config = dict(
    num_hidden_layers=8,
    num_key_value_heads=2,
    intermediate_size=320,
    qk_norm=True,
    init_std_qkv=0.0315,
    beta1=0.95,
    lr_head=0.0111,
    decay_shape='linear',
    doc_mask=True,
)
Each number is 500 + 40 x the weight over the matrix's rms, rounded and kept within 0 to 999. Layers, rows and columns count from 0. Numbers have three digits each.

# layer 4 MLP down, 128x320, rms 0.223, rows 35-127, columns 0-79
520483430433549489457444570500499503472553531504507490455505512454501499489523451485499501495480475495391497488493508553544511502529584512434476489528479450438530428523505439560508464477474630498517512439460488498490464479491533505497484529
547532526559499560480566496546499555498499502512523515548453437519517428537502492474501502477531515544507492517574551509524456506468563504548510501478508541481450471482440536504508471515545523518529513465581443465484572487462502499532526499
458538457506548453525569490475538518522501511502432457453565457432444564472550517511483487539421518446452483467540581492571534481611467447506492528456477466532475497520522482452457479515443519470576483499539488504541521491494506535519582471
619564487513516483539457422549523470485539463545447487606593551529440564457523496477465467525508468466464545572455539516514515447539513412501556540398537509483454555496465525492355604509521475440415525540435499502504554523494472566523508516
496539500491507399474471563513484530537504512465520499490523552485504490566503539586495449479544460524467475513443535538520530415545471499513506475493472463464533525500452526544532433449489460495511521520461469477571425532481468450578562485
474442532467465539521528512493498578523517460527511485566508479519510490452491534465488499466482538527468579460519542505517511485513554466431500470452529537410493503489477487491394444531525459507545506493502505511500574491470470557472529553
500513475491561495415544577510522473509537515497501506450586506606412482658515463631544440498514485549492416516430494483552430442469486509520423536496478524497502498463456532479479518529505497504460491510499493508545459521591530454562426473
450534497492536527516464594493493505504524487582495476505512435498470432474502493558495540476536548523512455512438546529554479456488466580521438487538500517507552502590574475508425487511534513508462429463499468523466465518555531482507528513
504559556503477488540592558536530528554487539535486459527513533492612436560494519546487552528523558494525537487493520464491555566447453486541515542466481501531464522535522520542532510551504548465505522508562481520469507490424482525564555415
567548435640545503455531523507532479461466471453539515499513483496481517494476479428407556518549511520565525513525446480435533591547434567494428480552507533532512475555543542520492554522446454534517522550560471430421538423497447459490431534
512481509447500477487532518507523553557490435517469457523523474442454537441498471473485478477500538505464441534514419560531568493420502503512577484530505435517531460565519550465469493538473490517511442523529493427566523510450473539599456473
435549491553502496541512589424528513487533525506477474470512534467506539509474493494534466452446461579505498449539461532510424449489552432504535440460537503492498602549498466581512476495533434530472518565516496460546529469518491538509540517
566533532423527491521499448485526477456485510469470480503482537490455498538480549501546480518535529381538466521517477540433450496556541440555481524477418492526457526522453540409423495502504519517393483453396600476427501479496418443402494479
570533483532541493496567551521576526558526562566512435480500448545526523525425520515495492567508542456460482522503547440592494501534505498485492453511460490553489565514400532520512497573486464540560527502447463423547584444466477522493506505
501429501563480546493534618470551467541537454464523524448478447509497477465470580378552401532557472468492486498493506510520460495497539448448468479420413517509527500470503551525511467499525452535460501511507514471517464441548445457507469521
521514487513430483492497488523477501503521530435526496549511535453523594473547513505462468515546421485465576477555533478479575516538472490534527514522567532424438674448512489463608484537492556480508519520502468564552531471556457482477479424
485461478474538493472494570570530538511543522468506524536531554506504531531506505467487557438531491451478535580435435460458500468503519426467444514478490520475531488530510482446489496408507494535427501430506526521483531458531480453505506467
518403443488438525468505451541496491514539512494499437449475543556455540571459431503575568461498470534462445476459491452451569430537475512542492460452486485448468502403479559539433427469481443532495500510508501497510531523419502504529530481
456532465492505535501482479512450531575543497465565480467512465433443465491429527518505546446495539449438474511461512506555478550509485502468497458448503500478523496499438506582564463523501485515600497544516470456452526495533496480475483514
549523546500537501540431524503448449515565479467512520497572495477451547505487540534405503559522477485538493436534483517530496600527456551506476539550531452561517434504488543548514514559490530496542425479491537515438524501581541543508532572
571479409512386539532520498542543463403500440600515508575533443474380477496493566527467500503538466516482601478504463471469506516400533435455534503495473527555521456457491486593468574592423500510451461571440470509510467514491510435548444559
523442478519474498468475493547544532455476477527562528531554531467541531571501498504525505532533493499516538542462480469487492446504524499509604471445552546496547502442490489560501539541488546483527510435429450532458420516515463516520538468
469527482485571496475511499453505536436455513455489440569430507445496499546497539502522456538519509448516512499516541503517495494603460526590534548497469507412504475457570492537497502528502499485555538554420476481552478488517535499547541485
524437513483470491511441525523489464495541478564514502573530527524476528464510487518494483575535522472497531493514467463477587455511526521477536489450497413490458485519525515491497531533517553513477553484529389413526474483504481425488465498
486526528585454443550511452419483519550495519478515466448508472515475549461510485496462538536493516550455497524511510513450601517518535489524569527459477397478505480472564496490517533519466484497449552424506459419473559491535527511452482419
509450425502461494497467471460469550479456516511568416495541410470516475541554465468569553484545520550529553454481479483454523492422545539510480485513507531526496463546502532480443532519489436463455586447538459521438490442369444559514502608
559549550487461500572499473446501523476473506502478472516505486450510476500484536536419530513452592544470523456467459465525496556495473426460439467447545553524465557530535499463481532477509530563493454453485463507465522539465466404423478515
452524452480493522479522453520570503510463534538427546527465493494516522485503464386475418453531511484503486449504497471465534513505475451564540497564537473460544485467613521445523503477509499467510535480495486507525453509430447503516415475
544457585476413570445523541450508516496490497544497562485456549429541483521489520475542525539554510480559569515489528531499539579475534501523482480494515497476474454545531465448555540478532427485449557470525552477528544476477493461521491525
559448457492485527503569530537468560505426520552487410483500497481420497481493538497551538473517506555475539494561534525463472488472487482537414475477471565506513459544535495525482451495581491468498538522409496520483470495437502458493480431
521482497549519555475510490464551534509384474511446481544404563509482457592539524460478453562529416529513561485503495509555489495527527578529538474488417553490557467538469449402524520415512575509530538549514497543578467540456432509543474494
467468519512541510468485477534417522549452562470467491513503525507517521480509540479444532486556492548479559494490490451481493425551511549429579542539492438461521446504481447459513495489522509484503546528513533513544517520423531569562477499
528524464528532496441551551509585464527539540492544511449490521543528494484500476488605484487453503521485473512520510498507449456537505475564559530555500498544472503520512482511511457469515468491500549452568568474518545506489455518518531384
426496566470482543534493463444563498487491511503494528535526433457429459581504454547457557405542462512563515493525476499490478446500503500475498486474517559482504448508437494487571435464457512442442573499512523447503532465507476480493520521
455435558426510467509547462515529474513394535527536516435430469444503445489485507435514467540479523439493388515476557597418482498469485568469531523516495427410434582467533456467541485567507443513481515569526511478553540493505452435516516424
522495516484525472476492508506503495492534458461443457435540540523506514502454505502546497436428537451515502499418472485538512508509505455496484452494510525455561523437494492456497467507513505472501454473581492418571480536473508575509453501
527446474524495486567486537512519488468535469510499474447517507442520529557500524500460473433501528532458535480515452539475501490513512438458559500507525514541501509519495524502482451466455533468489522487503488496545485524509418479477469485
495526456490491534505491510520483504466449487508456450506538514484516455474563456533512548421506508486558488440515501520482551567519525498446475496493505527523527527558557502458480616507456516494509452403457525560445513501481483464515460500
493536512489521561529526485482501420456513531542465540451514522481532453568472504475472484484472501486575558466513448532562457511489439454454442520533557526506538470510509500470561518531540490517480542403476496521530500481507565538510466506
576519468552552550503430513444450464471517516504502512471526533484435426457453541529503440501566448527459500544541501480521529540491559384520523488510420464455515489553434444472431528465554466519516486541553544467530483517444551508488456470
532537526521498528572470537498497405429533485469489484505506484544524501497512434509505499566506564445472530535467499438527487530492487504426547471500553468454498454439508571521509550518447515464575526485475531489503564558478549554534482505
446570499516557479505555494476515451561491562484460491514546480500484469568475462505512420477497523480577490422451543454461496471503585524454505511474547479504479513584584475518497497504561532564483448495504486502467520578590534491553517517
502529405566450464551512441523462542481424452481466546561482526423479576512410502354533553493320496462441519414472474388611418452499546601516515532554538529464389486547535545583580484409467478417491452549554437504436561494557468536536452517
453496514446441545455457508480552534573468473534460586468460520493542560501484482497524538472520559507496541529471441463422519505522520484468442441533611506491509557554519479469563464453492565563500559521495430564541580467472491510470511467
490500477488495465591529581426483503541570565530483506537480545516494543411591493515509524486504506608469517455511518462530483532465501542490519506486488480504529456508481512421481484477514562490539528521490475457508505465478568476504537430
483501541495532517558482444562498423480478518490444531508529516498477470456521476430436509480535510412467418460490551482509515539481481446486509508574514564439587496503510457491498461479526476483546518495509527512492438528496472516463474482
438484478387545470421472467448498441506553496492561511477499528483432474559498487525522495514534580502514450543497444487469461521565497464449510523560587469526441499440469478517479470552481497558469530483471478516480447430468544406509460443
440527550494484527478442512422523445426535485421538521492490543475563510535485476491474502455534487521535540511501428543493557509520587521495472487477511465485443468410511407556523568429484532511510479562546433566440468484526557434557514442
552493534575498533533521575438483455489527524448561513497501502570494463530509544509476597518527547563512457484570480496492509485452460471451491527512488479505477540533450481527500445512539515558504498496539510487610496477463535481482525510
489453462497515509440495544591508537519509465422435484541487489536494458486459577517545505533455557452540476483470521530577493450548554472573486474492559509419475507507522493443516476579461492509532457491493490477475447502574550403498468516
480497481471528537495525452510499447556398576499449506527537577553527488555532531487488495533485542515539538490493442461499460519516493526480535517500496516505445493497535483466463509503519547463449523414521461554460503493453485534536539498
493618506473508505476479492504511587570490506448553478548586576457427507561551435437560500560571495523456462477520466505491484470561512455525472483543538536476540526451469452625482450559527522412512485525438519555532507480550507520460453520
510496503554486590490464481504460526438462515497535542545470503510462476552507519463479545439440471511487499474521410457502552482501558533475512529505518557503507452488531492487508510515494491502479524499455478531494498515445528475532468459
488483518473496544602546466525501439466485502522514544549500486496570449564535509527535510543541446444500531533601493461485454539568546498438440517511510492552506510548484519478484511484507483551481530496512521542525496482508532467431446471
469483465545445559499443488532469483488505480459449507517532493480518565501488484525571519505451502548474555490454457483443545477524538529447492480498467545436433550537513524507462469486438502527485494498525469499453458491484496521497426474
509516496516453486491552449519496501524445482499467481502550531462479539502467532475413524526463470483465469486530502492502502475570515509535443494469527487495519529429504490476461448472482530526523520511428514495477539533439445484437564487
486486461529504471352458507527499571437427500537493508576452530508579471391457526536506440509628520523563503550471493465523457573499470480532476529545523437515423537554430473498515500459533542542473478483536517565482405513452535516399556547
510502508558532521494487506487519466491509495503553490470546507507589511517508491499528477523443548522495467486532494540528508624498448476491528529554407510535481469515459535500531518515518600486581457468522451550535540489497557593416497502
548467561572534557483532566487521457492526504535487551542418441525467506501603524497437595514460516520508489496480503509575490509480470561449519511489433645515446501550470548497528474469534569560502451470518445512522472491557560546530515480
566537495513503578481554439537460496494487482486512521505480478476446531507543472514500537512471567534518488479528512551494567482504530521492523509550551584572489433436512528511472467508442544442463539522512558488483502521500563453511508447
556535448537505501539517506493461521535492488516537530447552550479514503529493527487478461475579466511516459459457481497500497512476410487510522494502463574500522497461501506473501503543524506543530455505501510526445532456525513508474485504
518374439486565482552477542519484533505486502395452397458439515449486477485540520509566528522511544468507532486562487523476573559594514528458476481571529502529512536577525518504532450471504439516488469440506494474566556496446476427480465555
452502507516491470548515508527527514452500462577524464517496476592598571496533523520475473535463543558492433563491473521455493519459544388488544493540482429471456493546437500522534395449451483503590534444597527501478498520561484571432445508
459468455510478427526555448510421564562520417504518469542472410516486489476552505541465455498467489554492466489543495519518463535483458479541461484507498490550537505517485494511529564451486451490563525474483480451428442502498515513520453468
533504522452465529561551535488538439558518511505494521444520517490533494469516537513504525491546499479524511478511501475486404516456577437523510465517441480492505427500527461478524564534510486523553445548546514483447557434528497445448491400
526494407573528540486512410535534544524444543472504425533540546427499444522477480456549481390467472465480493477521500476552516543521587440491513523491499501541429483561499467468517454479593553443488521481474490545453529483470538539524463473
516415489494550467481456526577595523506534538470494482580472473592488517519544522519476486550495515466531477499495546461559503528538557546523467532513494496511556525599479533518525451515617464500540438471511515502443528531498536514517485502
481525545426416506531463505427557501462495431475555516515471557446493481647500532510484408471482475457451470520435535515459422432479510527491542511454483534446510504520486503516477507456509480484560490586546470471474456577513465483527454530
565512501546475444422484508489450436510496572511516475530517527520523495424505501477547500494493461501547495536474467494518453455439519484489479517454490481471534495501555474518469551634582507534542448492464508501508481542533541612492448505
600489517516505523495485480516500574413438548556546521512538457482505525541453532517505560400514486470499505550564481542481512548505516438517481528505413466513497486548487561493545509453523448562497507537583496549499482413418460515552543516
492557482483516453494497562466509464485487509482506482435548496478510574545493490548523464470457488563496557417465504511472505421519419462526467554483470534512519476489551541489454471483456494515483484575480553503524535498564478500490475487
461586518527506501549468525536425484454563528498459509485409528437474503513488561511497473507539458496506560605598473522542526453535526463560488480424556490469526494502541467461541502610464401477513494493493429572562484538523532508479536446
560514536451526535479482471460423448496491521494492533522459534584508482475536521488428520572503558472516512595506469515519470437593477503437496564527490432526523466472508528514445447536501503491469510505500592548462541519505511534531433556
486516456494483584514508462482505512495488543521460454516505510449477486515520506503488458428520543464563491450465492593520556528468446441517484565500491552508508545521504502438557470528498481517492517464481524501472565472506506453495585547
534459464481493436465524464518497552521472414530510538546491526513476519475513512436490469551463517534458457533498577562505448471522528501459526453451545532469479486564489510485513500538516488422525547521431512581547496485505505498465544542
554505562453502480461449486542509423426539514539552516457516450500483532446494517496461586464440550502458455432497527504471487554549545540520448537552521467487461493489578474469518534508522498482513518563482563434540553488472598536470532482
540517495502469437462481551453511524485422453499497483514521492488506496499489456525464468447525516524467519456485522453461470548504447469479463503429460526481476456465562478508492489481454452507539424554437499576460534521479501474422461481
516536527477557493550495509576514458529519471527476503490432527483507491479469464500520508541459496443500502582503511525445520523500479533535578507500516429458483469460426536481491516525533522530484497513501498432412469461531533514549510458
529467398512506486520448446536480522447509501470462530492499440536457464519524476546493468568467559483481523504528428572487475488557517496470513508543620510524465510459434468533441574608492425449502523499553481543504544464448516503559520557
478531481479502474499533496455509484535462480544471477442512470510440473458502527481480468513528502492519506474473551501433494491558431482534451488499476463520485466539509529485472483446442471522490479549502550502448543494488543453512508535
515468573450432503518495459607407466467499437462541443486467524444481522437482504494448485510482519521494475497385533510439521549474470546509467463547515510444449520479483491439418462503491466529433474491606470477466529492498576557526472484
528489501493525537501506469551464465497479497529431530521500490515490444483506545489538522446526476456494506522531495474445507506495453538522524453529524508503487502522464500503495522435495505562510473526511448532509515502506496559563475549
516587465467501428467524439512512468448485499524528560555495534537484473529547454487532526502432443513508519510477537533541385477481422525489451466560410580544422498526466469495499537458543490466526461529513500490537517453511504482431582477
520458488445505528483488532503465543493540494498491447524534449517468425474487558486443520473519469470578492442550544529524548533492516499481517504436507458563494537518527467466522543516501492513522493512479515561464493542467482483554453489
501475465487435522505499485499463483482539465559453459531491531443538541494500539521525495420506520508490521482571514413614466482482506497460471478534554420382508514590488484518521504477417563484614488481506506450504509490472510548504474465
521505494536487526548516534550471523489520526504480537463448546525514440466531526459545544526513468549495579475491547486535481479461503501493536478514517535503589535503498487520517483487557511517534580468417470478533534564477509500532484501
458493483474512496454411451438450534497487491535505493504454558543440477514510491542547496452406485455506543523543520419539424482432562536480471523532544515582479461494512548545433468455463507406558548561532468560426493504548558546516510506
464496489490461554532568517441530567506509522458517493451509483472506478498463465486556471499489491526501459505445508505450492498436459568499462524432463517460478461476480580495553527484446460527497492472515475473474512480463447469478571539
498464503419520475448522449503550475502450476564467503518502437506466520482533490501504527533543520488493486593567497457462548508483580510550475530505557444485506446479486527447551514566492422489523489511518522508492467466488540557529485501
480453512536500523499520560518541495475482506488478550489520507453501454496544521474469481484503549566545460460419460543551480461561481455491469508539526564517473479487526514499457488381487538495474477487499479553495447559565581508430487551
483524514491530508462473537549439594418554459466417516525543578512500507478509516574523500484472513420480534489447465452496579504541531503523535494499502521541486480533526397494514519498560507472498516464436478522434493493549456437468447516
573592504501479532458596521490450530488526471541473526437515505491433525496527518462504525512477481492478522496521533505540491490495461577464527464453485497483530453478449524483466534469475431451509606458469469528557476469500477516440439429
513531489439481527569468539479568435546535548529479520499449532535526471512579417490517531506586476486484403534505483499501503524553523492523504491479545448541467495460520515485514541507462552489508526509535444528432534444508557513480499540